config.yaml
vocab_size: 2048
rope_base: 10000.0
attn_scale: 0.177
init_std_up: 0.0608
beta2: 0.98
weight_decay: 0.11
schedule: "cos"
train_tokens: 93400000
dataset: "wikipedia_en"
Each number is 128 + 24 x the weight over its row's rms, rounded and kept within 0 to 255. Layers, rows and columns count from 0. The size above them is the row's rms in percent of the matrix's.

# layer 6 attention query, 64x64, rms 0.102, rows 0-24, columns 0-63
size [ 84 113 162 181 103 111  73  96  82  86  90  93  73  82  80  79  78  82  84  67  99  79  73  86  76]
[[161  99 146 119 129 115 147 149 109  56 126 169 163  92 134 127 158 164 114 131 143 132 123 136  69 121 104 117 120  94 134 130 165 114 149 141 127 128 135  93 153 174 132 111 132 163 168  88 126 122 129 109 134 113 130 106 126 116 135 113 121  79 144 109]
 [115 148 111 103 133 171 113 121 105 154 102 105  94 134 108 188 124 111  96 117 123 124 110 148 170 145 150 150 141 135 141  98  79 142 145 110 115 116 129  96  91  99 180 158 147  84 112 142 152 104 167 122 134 140 139 145 140 141 140 132 120 170 118 141]
 [ 95 158 155 159 125  95 162 123 163 108 161 129 144 136 110  92 121 155 157 121 146 116 149  92 147 129 112  94 107 116  94 151 121 106 112 148 152 168 112 155 134 158 107 106 116 168 136 109 120 175  96 130 112 121 143  95 113 110 103 115 136 125 179  98]
 [ 98 150 152 156 115  88 159 129 168 118 169 129 140 148 107  97 110 143 157 109 146 124 153  94 147 124 112  93 107 116 104 149 124 108 113 150 155 162 111 160 137 149  96 110 116 158 146 104 141 175  90 131 104 121 152  87 107  93 119 111 137 103 153 103]
 [138  99  80 133 106 119 130 139 135 119 156 171 163 179 135 137 136 169 101 134 122 125 132 100  90 100 130 130 112 141  98 140 200 105 139 107 148 145 140 126 116 157 112 116 105 154 157 117 122 151 111 132 118 134  75  90 135 113 143 153 143  86 120 126]
 [151 135 137 100 130 166 104 112 104 141  82 121 121 134 141 157  91  67 108 128 121 144 124 146 123 137 142 170 142 124 155  98  64 159 134 132  96 113 157 109 121 107 139 125 155  79 117 161 157 105 147 136 132 139 147 177 137 128 129 119 117 131  89 128]
 [145 104 106 101 142 165 151 139 131 149 122 127 111 109 150 161 125 155  85 120  98 128  95 175 153 142 143 144 149 134 109  76 160 125 123 103 118 105 128  78 129 108 179 150 116 122 150  98 113 119 165 110 137 143  82 106 140 149 129 132 154 140  97 157]
 [126 145 122 135 121 111 167 169 128 134 169 148 162 122 102 159 126 175 107  96 131 124 134 149 141 115 120 105 164  94  84 124 160 105 102 140 148 145 113 111 134 155 144 127 110 147 149  86 141 155 106 127 120 151 114  61 113  86 119 127 163 102 113 117]
 [124 136  94 119 118 142 117 137 115  96 131 124 118 138 147  75 103  99 140 159 118 115 123  98 100 187 150 105 124 165 128 107 100 136 133 173 140 120 125 143 175 113  83  87 133 139  87 147 147 109 119 116 118  90 134 119 163 125 118 130 143 150 184 116]
 [111 126 151 124  89 147 115 146 117  97 125  96 136 159  74 155  71 152  91 102 160 118 101 115 147 154 128 128 157  60 130  86 128 135 137 102 125 103 111 132 111 141 113 144 116 108 152 121 171 158 152 126 142 138 125 127 105 123 157 129 126 160 144 105]
 [ 76 145 138 165  92 128 136 121 106 121 156 126 174 171  93 143 127 135  88 155 151 126  89 131 113 146 135 150 115 109 155 140 155  91 185 110 144 174  97 103 144 140  81 112 134 136 143 129 123 124 111 147 130 119 150 113 113 119 149 133  87 149 131 141]
 [122 103 115  90 145 130 133 138 142 160 143 111 131 148 113 137 105 173 115 112 155 120 115 138 146 151 114 160 130 172 136 123 125  88 133 118 182 131 120 147 130 105 160  80 153 173 141 149 140  98  91 125 159  97 112 127 129 118 164 128 183  84 111 120]
 [110 135 167 111 113 115 122  86 143 159  99 109 118 148 118  84 118 133 146 161 121 112 129 109 166 162 113 172 129 119 133 116  91 112 137 112 183 140 100 164  99 113 122 110 140 144 122 139 142 146 140 147 129 107 167 173 139 144 129 135  79 148 184 133]
 [123 139 100 107 129 148 153 151 147 140 155 132 112 114 111 180 116 156  70 125 102 112 134 106 145 104 126  95 145 120 156 142 100 145 141 123 113 135 115  86 150 124 141 188 122 157 117 122  86 130 156 193 141 119 148 140 140 159  92 129 137 119  94 123]
 [144 150 140 165  73 129 122  94 130 101 109 119 144 143 147 125 157  87 114 148 136 122 154 135 130  99 125 164 143 118 124 164  85 109 139 149 153 137 153 177  64 104 121 167 102 151 157 128 150 125 110  93 152  90 120 122 123 104 151 124 125 114 132 144]
 [123  80 126 193 136 121  97 151 110 126 124 138 110 131  93  93 119 160 146 138 149 138 133 144 125 147 109 118  86 157 165  72 140 124 121 133 110 122 112 147 139 130 116 104 156 151  86 146  93 128  95 144 117 132 186 163 119 149 119 109 112  96 143 136]
 [141 115 142 152 153 141  66 141  98 105 121 162 114 158 110 129 115 131 141 138 136 171 115 131 154 117 140 128  76 145 108 119 152 112 149 161 155 128 128 177 160 115 105 105 128 113 137 143 144 119  53 117  93 116 151 128 104 112 123 168 125 100 120 152]
 [166 137 120 112 135 110 140 132 116 124 128 122 128 128 136 140 143 169 108 142  99 103 128 129 123 108 126 103 153 115 137 156 170  75 157  89 122 122 150 119 175 152 110 163 112 145 174 129 100 132 146 135 131 121 114  89 103 115 177 200 108 123 119 160]
 [133 163 102 153 137 140 134  70 127 134 118  98 155 165 120  99 150  65 156 164 128 133 109 123 134 180 117 121 133 129 114  87 104 114 102 116 126 105 118 164  84 124 111 109 140 145  82 152 157 133 121 132 127 122 113 119 134 119 132  77 134 124 166 135]
 [113 103 129 109 104 117 106 142 127 137 132 158 165 117 117 113 151  88 178 112 183 183  92 125 117 130  91 167 116 120 129 160 126 129 109 132 121 135  72 120  89 141 145 111 145 135 153 125  92  93 131 166 109 156 158 132 109 160 140 130 112 115 129 135]
 [136 139 160 110 186 108 109 148 130  90 129 163  92 121 130 129 158 160 137 131 104 111 124 133 163  96 137 124  89 132 121 127 156 136 113 111 106 133 157 116 118 138 151 139 153 124 127 156 157 137 157 129  76 137  64 135 108 120  54 131 137 121 137 139]
 [138 152 150 146 103  94 101 117 127 111 138  71 125 101  95 142 141 132 120 152 189 132 149 136 149 109 120 132 122 118 147 125 106  96 146 103  93 142 124 107 159 142 128 145 171 154 106 121  55 128 148 155 145 161 125 129 127 139 131  95  79 116 122 141]
 [ 67 175 153 107 128 150 140 123 160 203 116 137 127 123 112 134  67 130 102 123  94 101 149 121 135 131 106 150 123 125 127 120 112  99 122 121 144  99 112 123 139 139 150 120 106 120 135 135  96 113 128 176 112 171  98 145 146 132 115 134 103 168 144 114]
 [138 121  84 115 144 122 158 116 131 205 113 130 105 125 115 146 111 111 146 132 138 118 137 149 113 119 120 183 122  98 168  89 129 124 139 192 104 149 147 111  94 135 163 129 132 116  90  93 142  93 146 121 114 133 134 102 120 101 159 122 104 152 120 128]
 [130 141  98 133 101 180 136 149 156 104  93 136  87 146 140 136 112 119  95 107 128 134 148 146 142 119 121 126  90  94 117 136  94 159 137  74 115 120 153 181 157  88  79 160 110 125 139 118 114 128 132 156 155 100 148 135 127 154  84 130 129 140 145 120]]
# layer 6 attention key, 64x64, rms 0.101, rows 0-23, columns 0-63
size [ 77 148  76  60  90  75 164 138  77  87  92  86  70  81  86  75  90  79  79  74  96  78  77  89]
[[160 111 105 175 174 159 142 127 101 149 135  96  86 138 127 107 104 119 119 141  88 121 130 100 153 142 136 131 132 107 148  94 154 114 149 128 122 133 180 126 108 119 145  99  89 126 134 120 115 122 161 133  88  72 104 141 166 141 105 112 152 124 117 167]
 [162 130 103 143 157 159 130 128  98 123 133 109  78 131 109 112 116  80 137 126 123 153 137  89 108 118 151 138 138 136 141 163 128 128 141 101 124 117 166 179 128 136 101 115 113 138 140 166 111 120 149 149  87  67  88 152 158 145 150 123 111  83 139 141]
 [128 131 120 155 174 109 181 124 145 134 156 156 108 118 113 125  82 115 147 102 128 141 151 130 166 139 104 122  74 120 139 120  82 151 141 143 119 156 136 112 116 158 110 112 138 189 115  97  87 147 102 121 109 115 147 115 126 103 176 128 110 139 152 110]
 [141 133 132 135 152 125 157 128 134 110 134 166  95 138  90 155  76 115 130  93 114 141 174 143 170 156 119 106  99 109 142 130 113 150 145 167  96 139 128 117  89 156 122 145 133 177 143  90 113 153 107 122  92  85 142 121 121  87 147 143 137 108 145 109]
 [110 157 139 107  92 115 107 131 162 160 114 158 166 101 109 145 140 131 130 120 149 132 113 143 146 123 100 109 165 133 119 153  94 140 134 140 125 109  91 102  99 134 131 142 108 104 149 137 159 143 125 123 154 209 141 102  95 118 110 138 129 175  96  86]
 [126 134  94  83 144 140 113 109 100 137  77 142 128  86 133 154 116 118 139 159 129 185 149 133 107 125 151 134 118 147 129 133 136 126 144 108 163 117 130 113 116 143 136  92 144 105 132 118 116 137 126 185 110 169 113 117 107 140 162 207 116 136 134 158]
 [146 121  96 105 127 173 111 123  94 132 105 126 114 120 157 116 167  98 147 142 131 151  98 105  61 110 161 141 154 128 123 138 144 116 122  83 130 104 156 134 158  98 177  93 138 115 128 153 128 109 147 130 115 112  94 172 150 155 129 128 128 135 123 174]
 [153 131 114 115 112 177  98 119  70 133  91  98 126 136 124 134 158 109 111 154 118 124 107 120  93 124 164 146 151 136 130 122 169 111 119  98 173 101 160 120 123 109 141 125 111 106 136 162 115  94 142 148 151 128  93 140 156 150 136 169 118  97 113 179]
 [141 150 160 184 140 105 109 111 105 128 161 126 128  84 118 124 117 150 104 165 174 142 142  94 125 138 141 110 126 152 135 119 127 178 110 140 134 105 121 133  91 154 120 119 146 161  89 161  76 112 152 104 161  89 123 124 117 155 135 113 109 130 103 101]
 [173 121  48 104 134 192 122 151 115 111 108 143 146 143 120 159 134  95 102 108 110 114 125 100 107 120 129 184 125 109 133 107 108 106 139 138 123 100 124 152 133 159 121 160 142 122 117 140 109 123 145  84 113 140 141 141 124 111 144 149 129 131 142  73]
 [147 147 117  95  88 134 127 165  80 123 148 159 137 143 136 133 126 151  96 152 142 122 175 134 115  58 133 122  90 169 110 121 118 110 141 120 123 123 116 127 177 153 119 101 131 106  92 144 105 121 132 170 132 128 141 117  98 125 129 148 142 153 180 108]
 [130 100 123  87 156 135 132 152  99 124 113 124 120 122 156 112 175 133 117 107 111 140 100 179 119 108 178  89 145 165 188 143 112  84 164 104 113  85 110 116 143 114 141 153 105 140 136 116 125 134  91  94 146 134  94 122 117 122 133 133 134 141 101 129]
 [118 133 106 125 167 104 138 161  67 121 129 107 135 193 128  80 116 107 149  95 159 163 129 121 154 108 125 163 101 100 141 137  97 135 132 136 120 126 134 142 138 113 119 137 145 151  99 155 147 127 123  96 122  82 144 114 142 125 160 113 127 173 168 112]
 [161 130 138 145 139 138 167 132 123 106 124 172 131 128 155 139 114 146 109 135 153 154 130 149 136 112 125  79 147  98 120 112 152 101 113 187 134 139  95 130 124 106 102 122  95 216 104 114 152 108 122 151 122 103 172 126 140 106 106 102 124 132 116 136]
 [153 131 135 119 165  91 132 147 105  86 125 138 130 166  87 115 124  93 124 169 168 161 107 140 141 162 149 187  88 144 153 133 113 100 116 103 109 140 165 123 107 137 152 117 104  60 143 145 126 134 135 133 139 128 124 131 128 121 116 103 159 148 124 112]
 [129  88 121 133 124 122 128 108 118 173 158 157 119  95 132  96 111 173 132 151 111 124 120 108  90  79 118 122 127 153 133 159 158 143 166 113 140 128 103 148 136 134 124 128 122 154 136 175 141  85  78 121  87  99 145 176 166 117 119 109 102 125 136 133]
 [105 118 145 126 116 115 133 127 148 156 123 124 106  99 161 124 141 141 119 146  83 110 152 104 112 127 124 140 117 195 166 139 130 138 176  68 129 102 134 146 132 146  98 133 130  61 168 162 160 127 138 125 119 122 110 126 138 123  96 141 142 118 135  80]
 [107 143 114 102 141 135 103 144 158 123  82 105 159 121 161 136 165  80 150 157 147  96 169 114 117 103 142 139 115 119 110 141 127 102 122 121 149 113 111 109 132 142 137  78 123  94 141 141 147 147 109 159 136 119 135 125  38 133 104 121 129 130  96 132]
 [126 149 128 108 125 110 147 116  93 104 119 136 117 172  76 131 113 147 116 125 183 149 114 103 108 145 143 193 108 154 139 148  94 154  71 143 103 156 152 129 130 131 147  97 125 129 114 147 127 112 118 116 160 110 111 140 122 141 143 141  59 132 124 121]
 [161  97 162 103 140 111 138 148 138 137 129 135 117 164 131 134 104 164 125 127  84 123 139 155 164  88  63 118 160 139  92 119 151 107 143 122 139 132 140 142 197 127  92 108 112 102 110  90 124 115  93 123 100 157 112 112 115 122 127  96 111 126 131 133]
 [ 88 113 102 150  83 118 145 129 185 153  94 118 129 108 127  82 148 136 178  77 128 107 131 107 142 151 136 121 126 131 125 154 120 150 129 105 145  97 113 155 116 120 116 103 148 133 101 102 138 145 139 138 136 143 126 146 191  98  88 157 124 141 135 162]
 [152 109  71 151  96 125 158 116  85 132 103 140 139 172 108  89 129 140 115 166 148 114 141 147 123 119  99 140 136 136 122 132 144 125 125 160  97 162 111 119 136 134 146 121 114 156 114 118 175 133 106 196 114 131 154 130 171 106 159 101 127  91 122 133]
 [147 135 136  85 107 150 149 134 107 126 115 124 125 170 158 123 156 103 150 129 158 105 128 111 150 130 113 119 147  97 153 117  99 126 156 127  75 123 125 103 149  96 113 120 176 171 130  74 136 144 141 101 131 104 178 103 143 139 131  99 145 102 176 137]
 [117 120 140  68 189 102 116 154 138 129 136 114 131 129  99 122  84 159 179 168 133 120 111 151 135 128  89  92 105 113 156 140 129 136 152 114  99 136 129 116 129 107 122 125 134 134 145 105  76 114 141 169 122 132 138 149 125 149 150 163 111  82 121 153]]